{"n_layer": 16, "d_model": 64, "n_head": 1, "head_dim": 64, "activation": "swiglu", "rope_fraction": 1.0, "tie_embeddings": false, "init": "uniform", "init_std_up": 0.0541, "optimizer": "adamw", "beta2": 0.98, "weight_decay": 0.042, "decay_fraction": 0.558, "doc_mask": true}
Each number is 200 + 30 x the weight over its row's rms, rounded and kept within 0 to 999. Layers, rows and columns count from 0. The size before them is the row's rms in percent of the matrix's.

# layer 9 attention value, 64x64, rms 0.177, rows 13-38, columns 0-63
100,189,207,196,228,208,196,170,231,225,257,250,196,190,185,116,205,190,232,239,191,187,127,265,181,195,203,201,214,133,240,213,256,202,213,176,195,180,202,238,180,188,238,185,182,201,256,219,161,205,201,179,253,195,226,207,180,183,218,211,217,221,231,230,216
107,203,223,187,218,139,207,212,248,220,135,208,156,227,186,198,228,173,225,191,198,202,270,195,210,183,197,250,173,203,122,219,207,206,193,208,248,178,190,205,170,189,203,196,199,162,141,209,239,152,254,202,196,220,208,219,191,189,131,168,203,243,202,172,185
087,198,261,177,220,216,203,228,211,186,180,213,195,198,216,210,172,170,235,181,202,186,193,173,192,176,173,238,253,241,132,204,201,216,248,222,215,221,165,218,220,114,203,236,200,232,196,236,168,151,219,248,190,212,234,204,284,207,156,174,189,212,203,219,218
105,198,174,198,196,225,259,174,236,172,248,168,182,165,217,242,189,194,183,195,200,210,262,194,207,186,241,165,211,156,191,225,208,222,183,248,133,168,188,199,186,268,215,194,141,197,217,174,274,232,205,264,181,203,203,217,173,190,185,173,221,193,192,214,225
114,153,170,148,207,165,190,164,167,222,177,228,202,194,205,169,127,205,174,224,227,169,137,189,192,209,231,197,194,147,248,178,136,211,242,167,175,220,227,170,210,227,210,222,175,212,190,194,201,212,219,224,182,140,198,215,235,203,187,253,193,216,247,230,169
108,203,154,160,189,216,215,226,191,254,210,126,172,153,208,198,224,195,180,166,186,211,214,194,222,214,213,155,216,183,148,193,257,223,183,196,170,186,202,163,185,199,198,231,198,110,263,207,206,224,213,251,180,216,147,214,234,173,243,202,222,188,186,180,212
105,265,168,201,185,144,180,200,182,192,209,201,177,197,202,185,204,179,220,207,178,256,264,193,184,195,153,205,186,184,161,187,213,181,255,189,183,219,143,221,226,284,210,185,258,217,205,199,176,204,145,201,192,188,160,190,212,232,174,128,204,211,239,195,186
098,152,177,213,253,205,222,196,168,239,245,165,239,232,196,247,177,253,211,201,234,215,187,226,241,201,223,197,242,138,196,238,188,114,224,178,188,184,180,196,248,218,209,154,229,222,195,217,237,196,189,177,209,211,237,184,147,204,217,228,224,220,218,172,201
093,161,186,218,252,202,133,206,211,205,217,228,226,199,190,184,245,165,210,194,207,171,213,255,202,208,159,213,177,232,255,188,191,209,186,179,241,154,156,215,243,197,199,171,229,238,206,233,172,214,250,198,151,212,224,201,170,260,216,239,203,164,202,166,140
086,256,189,175,252,181,173,229,189,197,269,146,211,238,207,178,167,212,135,188,219,170,198,235,204,203,201,239,230,217,176,189,198,210,235,179,163,195,208,238,131,227,202,200,165,197,156,233,180,233,161,145,178,226,228,185,205,176,205,186,199,195,159,153,204
100,206,219,172,258,194,214,180,237,219,233,182,167,216,194,164,187,235,152,200,158,163,183,220,205,190,208,267,244,223,147,214,194,199,204,202,207,198,137,190,114,127,191,216,159,177,198,182,211,183,226,181,227,220,207,203,237,187,225,198,194,200,156,155,215
102,209,203,213,233,162,159,190,224,191,239,189,214,179,184,195,250,229,229,228,204,239,195,201,211,210,223,166,140,130,230,195,189,127,211,195,227,219,181,155,226,172,202,180,236,232,254,212,239,177,159,158,268,185,189,201,211,241,197,229,213,183,234,170,196
093,197,216,225,158,174,254,209,173,228,183,163,128,209,198,172,238,176,233,201,169,198,235,246,215,209,197,160,174,190,232,222,219,142,116,229,197,161,204,183,225,243,242,190,173,185,188,189,215,227,164,203,144,187,176,232,186,185,179,226,219,188,211,155,189
107,189,207,176,183,234,184,200,188,207,187,201,192,219,205,145,228,213,232,209,150,243,186,208,165,195,213,221,204,181,187,189,211,258,182,219,277,223,243,164,105,202,197,235,212,206,256,201,209,211,193,202,238,218,158,224,261,152,208,239,193,198,231,238,220
090,165,262,207,210,195,272,190,251,181,279,220,187,210,204,150,204,202,228,232,181,182,207,183,188,220,230,173,200,189,237,124,152,194,178,211,183,227,210,194,169,185,216,244,187,177,197,163,171,246,218,196,207,194,199,240,216,145,215,183,159,211,164,218,226
104,118,210,234,162,152,222,224,173,192,161,196,172,247,215,182,175,167,201,179,193,175,195,206,188,221,210,160,175,253,214,193,193,188,176,242,171,158,200,219,214,202,252,202,209,210,186,133,186,266,229,209,172,164,189,168,204,189,230,187,214,201,235,185,129
110,172,187,263,166,174,192,213,254,222,134,230,232,199,182,209,205,208,170,203,153,167,188,211,202,208,253,221,161,256,160,259,249,189,186,178,202,209,222,213,187,217,192,226,195,146,196,207,169,160,240,235,159,165,227,205,210,231,154,180,186,180,214,205,165
114,160,162,221,200,166,183,254,201,244,180,176,240,229,201,213,153,203,132,165,213,266,162,196,213,198,239,190,211,216,154,216,235,234,207,186,153,162,225,239,226,210,202,197,224,173,173,217,210,209,246,201,223,156,232,191,163,212,251,213,244,206,243,209,193
088,204,161,174,222,218,218,213,202,195,212,219,213,242,210,176,174,180,177,186,197,110,213,193,210,188,230,191,243,147,204,199,214,193,211,229,192,163,235,223,154,182,151,160,156,185,199,270,255,174,174,232,159,202,148,205,200,165,221,166,206,205,178,141,181
111,244,222,174,200,242,157,183,175,171,212,249,213,288,199,192,171,211,166,195,198,233,169,176,202,202,208,149,181,191,209,154,201,219,208,189,260,267,196,225,218,217,204,201,193,202,194,198,212,184,140,207,261,250,203,191,210,245,174,241,239,228,166,196,217
108,164,190,196,207,201,225,171,228,249,183,275,188,195,200,205,144,165,202,183,233,180,185,203,206,207,206,166,198,242,138,142,205,185,227,211,229,214,165,226,221,225,189,180,225,178,243,234,222,156,231,240,218,198,213,181,157,231,164,179,211,257,196,208,130
126,199,224,220,206,179,185,179,198,173,130,187,185,183,199,201,171,174,189,193,218,138,191,206,208,214,162,165,188,221,288,271,172,156,197,158,201,237,229,185,232,231,187,231,232,227,170,188,159,215,229,191,189,179,217,212,224,246,145,241,198,204,242,186,172
109,217,168,224,223,297,163,208,216,225,225,195,206,238,197,173,268,188,199,207,159,195,230,196,179,204,239,192,181,241,222,218,185,209,126,195,225,228,189,184,200,204,185,248,180,218,265,232,178,209,160,198,140,223,186,211,240,177,187,168,175,213,189,176,175
094,222,209,233,200,226,208,141,281,228,198,181,192,121,180,213,223,238,250,179,216,224,199,247,207,185,177,232,220,171,246,216,210,192,200,204,191,214,177,180,253,224,223,188,223,177,178,205,183,178,203,198,217,177,205,203,176,220,128,284,197,191,174,233,205
100,203,184,179,199,185,157,232,189,185,235,247,213,253,202,152,192,191,164,185,181,184,172,195,205,210,161,221,210,177,191,204,147,181,267,170,215,170,224,250,163,113,190,190,210,193,145,232,167,210,173,205,171,179,180,177,207,229,217,152,176,201,165,145,179
090,152,229,223,216,206,171,227,190,154,172,230,212,175,200,270,201,247,227,198,199,180,215,167,207,183,191,285,232,188,133,271,212,237,255,194,196,157,146,231,199,183,185,207,203,205,168,230,229,179,224,216,204,233,199,195,216,230,192,202,201,241,188,217,192
# layer 9 attention output (transposed), 64x64, rms 0.176, rows 13-37, columns 0-63
101,217,242,220,188,192,214,259,181,211,134,155,176,202,138,211,179,209,225,198,190,192,214,180,150,219,219,157,183,220,192,179,202,169,183,243,203,203,174,209,193,226,200,187,150,159,207,179,238,245,188,226,234,193,226,174,163,237,232,243,159,228,222,149,264
107,202,187,221,266,215,193,206,242,185,205,177,213,259,204,221,199,192,216,226,187,168,196,195,217,229,219,212,193,185,204,243,192,223,168,214,187,183,210,199,228,197,194,220,159,222,169,230,175,229,89,192,172,209,185,236,234,214,197,204,204,190,212,296,129
088,174,166,206,199,194,145,215,188,223,239,201,244,197,276,255,174,219,216,219,185,207,117,179,237,226,220,176,163,211,210,190,127,211,190,234,180,220,198,211,201,257,238,209,214,203,151,211,225,196,197,223,223,158,207,209,221,212,247,153,208,189,202,229,177
103,176,233,161,125,181,209,235,201,220,204,160,219,208,247,171,229,209,189,176,222,198,232,191,221,151,179,218,189,234,199,217,196,188,194,196,169,231,197,182,142,180,179,262,213,243,197,219,140,194,195,174,156,176,192,226,194,217,175,208,290,185,176,148,194
109,228,215,207,241,198,219,251,236,199,214,213,239,172,246,209,176,181,237,192,212,242,241,253,230,162,217,247,220,203,186,204,255,161,189,191,175,221,216,191,202,202,174,178,214,219,232,191,218,235,246,257,213,214,177,148,149,196,251,176,176,192,148,150,222
112,202,189,183,190,252,172,227,181,194,219,237,230,191,155,178,171,228,172,188,245,199,181,238,186,115,209,218,227,223,208,232,188,213,210,186,150,207,225,199,212,218,200,252,204,224,158,224,178,183,241,169,139,122,202,210,219,206,183,225,270,232,201,190,204
097,187,223,232,168,210,216,195,235,179,169,218,162,206,245,179,235,251,202,165,190,241,213,204,240,213,203,129,168,162,227,251,157,177,203,197,244,192,187,185,204,163,206,197,229,158,126,223,182,183,228,221,136,204,188,194,220,220,244,195,159,170,222,168,188
101,218,198,170,158,207,211,174,178,235,161,185,202,206,155,192,206,174,168,210,217,207,202,173,207,163,208,230,202,197,219,158,247,293,177,214,192,222,232,174,220,163,172,183,244,164,216,171,143,204,199,192,205,212,198,139,185,199,205,267,207,190,186,267,255
093,161,128,155,211,205,203,158,199,196,184,172,191,217,144,183,166,205,198,203,214,224,203,193,162,231,203,217,184,171,229,181,201,201,180,197,248,228,234,238,203,158,204,154,182,143,168,240,284,195,207,213,259,257,189,209,199,192,203,214,143,209,175,217,188
085,167,180,202,253,206,244,210,193,212,202,188,205,201,130,241,210,228,232,263,165,231,167,153,158,203,222,192,190,172,213,156,226,245,200,199,245,206,206,196,226,171,174,240,196,199,214,171,146,189,268,205,192,204,231,183,177,260,193,186,214,208,218,232,252
096,188,187,216,248,237,206,234,175,239,198,158,237,175,181,244,168,199,244,234,195,184,146,151,153,238,199,237,228,209,216,184,219,227,181,236,228,166,206,195,242,220,201,218,170,194,233,223,174,186,161,181,154,154,251,232,181,252,214,198,206,222,193,236,248
103,242,221,220,178,212,208,167,155,185,136,196,192,233,179,201,199,193,208,198,228,214,224,192,215,228,144,203,234,230,213,197,270,239,199,241,203,212,225,150,231,215,188,158,181,143,197,235,187,204,186,240,168,244,196,192,190,150,177,253,125,221,205,180,223
090,228,215,198,195,203,213,183,203,156,178,193,184,199,179,197,201,233,158,187,206,152,290,216,139,133,180,218,208,194,227,181,169,182,222,158,212,256,212,204,170,210,214,243,214,220,166,202,166,185,143,163,184,159,149,252,165,199,178,223,172,194,203,184,171
099,209,231,253,199,217,203,231,180,193,238,228,225,161,234,224,174,175,216,214,214,151,221,240,189,214,198,120,164,227,203,234,239,140,194,203,172,162,190,232,184,265,201,210,157,184,188,235,202,186,178,198,217,147,220,167,207,222,158,181,158,235,192,169,233
093,190,241,162,189,216,193,195,198,188,174,154,204,165,223,255,205,222,237,175,226,193,205,198,187,185,191,179,245,216,196,176,239,139,205,214,213,164,177,175,172,264,181,196,157,251,187,135,175,240,189,173,194,184,203,248,176,197,172,180,198,150,207,121,232
102,214,184,213,250,176,179,215,278,208,224,198,183,158,206,231,200,199,170,150,219,208,217,219,193,132,184,194,227,200,229,167,185,144,229,148,247,221,217,217,142,201,230,219,228,213,164,206,197,176,168,214,230,232,154,219,161,175,204,200,250,153,221,202,171
107,242,199,195,218,182,178,209,264,166,229,219,211,239,169,231,219,168,190,148,247,195,186,199,181,242,240,216,226,241,218,252,170,219,214,202,215,205,211,196,225,178,236,174,174,225,213,215,253,212,186,179,227,192,215,232,181,229,241,171,222,237,180,233,103
109,234,186,185,259,208,189,236,257,221,223,200,189,226,132,188,205,170,184,167,267,201,156,193,183,174,223,208,175,197,195,209,200,236,180,197,174,237,213,190,190,187,217,216,243,198,213,204,152,203,236,211,215,236,230,121,211,169,225,232,272,201,186,247,173
091,180,202,190,255,198,168,194,173,234,219,188,190,152,193,235,213,184,195,237,190,169,203,230,220,131,200,251,171,212,185,201,226,231,209,214,161,253,195,191,213,164,196,238,150,236,203,239,157,206,226,191,206,204,200,193,212,294,191,204,257,248,226,212,240
107,159,232,252,197,143,205,190,176,238,207,183,184,153,194,205,218,214,172,262,193,177,198,189,194,192,213,178,187,203,204,233,206,224,187,189,175,178,188,197,185,219,188,134,240,210,242,244,138,219,232,270,231,205,190,194,268,164,203,170,149,221,196,220,242
106,191,176,186,178,187,131,188,243,267,176,145,227,206,166,207,224,206,187,173,192,196,156,260,232,211,225,221,208,213,193,270,165,224,154,190,164,188,199,167,202,167,209,202,194,186,191,224,221,248,156,227,214,224,157,220,224,203,259,161,210,184,206,238,218
118,200,146,184,246,201,212,187,197,179,261,237,184,241,194,191,193,229,182,185,175,243,250,183,245,233,220,227,272,206,211,169,183,179,234,179,204,235,212,212,234,176,193,142,218,175,220,181,221,220,200,229,231,186,144,187,175,162,235,202,155,201,160,187,142
111,162,204,205,176,218,174,135,219,179,206,204,223,192,216,207,142,195,170,225,213,153,217,159,136,207,182,181,182,291,185,214,205,175,222,202,243,155,214,215,215,185,197,177,168,226,151,209,203,177,234,196,241,157,191,223,228,254,165,159,182,227,179,177,214
095,205,191,183,136,227,181,217,179,218,173,195,192,293,214,187,192,236,194,198,186,195,247,184,196,262,212,229,209,188,216,224,180,233,180,192,191,222,189,216,206,219,169,187,181,157,224,173,282,207,180,134,191,186,230,205,167,162,232,226,134,207,175,166,211
097,180,172,211,278,159,220,208,208,199,199,204,161,162,195,242,210,232,236,230,237,180,140,209,206,165,234,215,201,164,205,175,234,217,232,215,254,224,168,205,268,181,202,177,177,211,181,224,237,179,260,205,200,247,187,180,235,237,230,186,180,197,239,228,229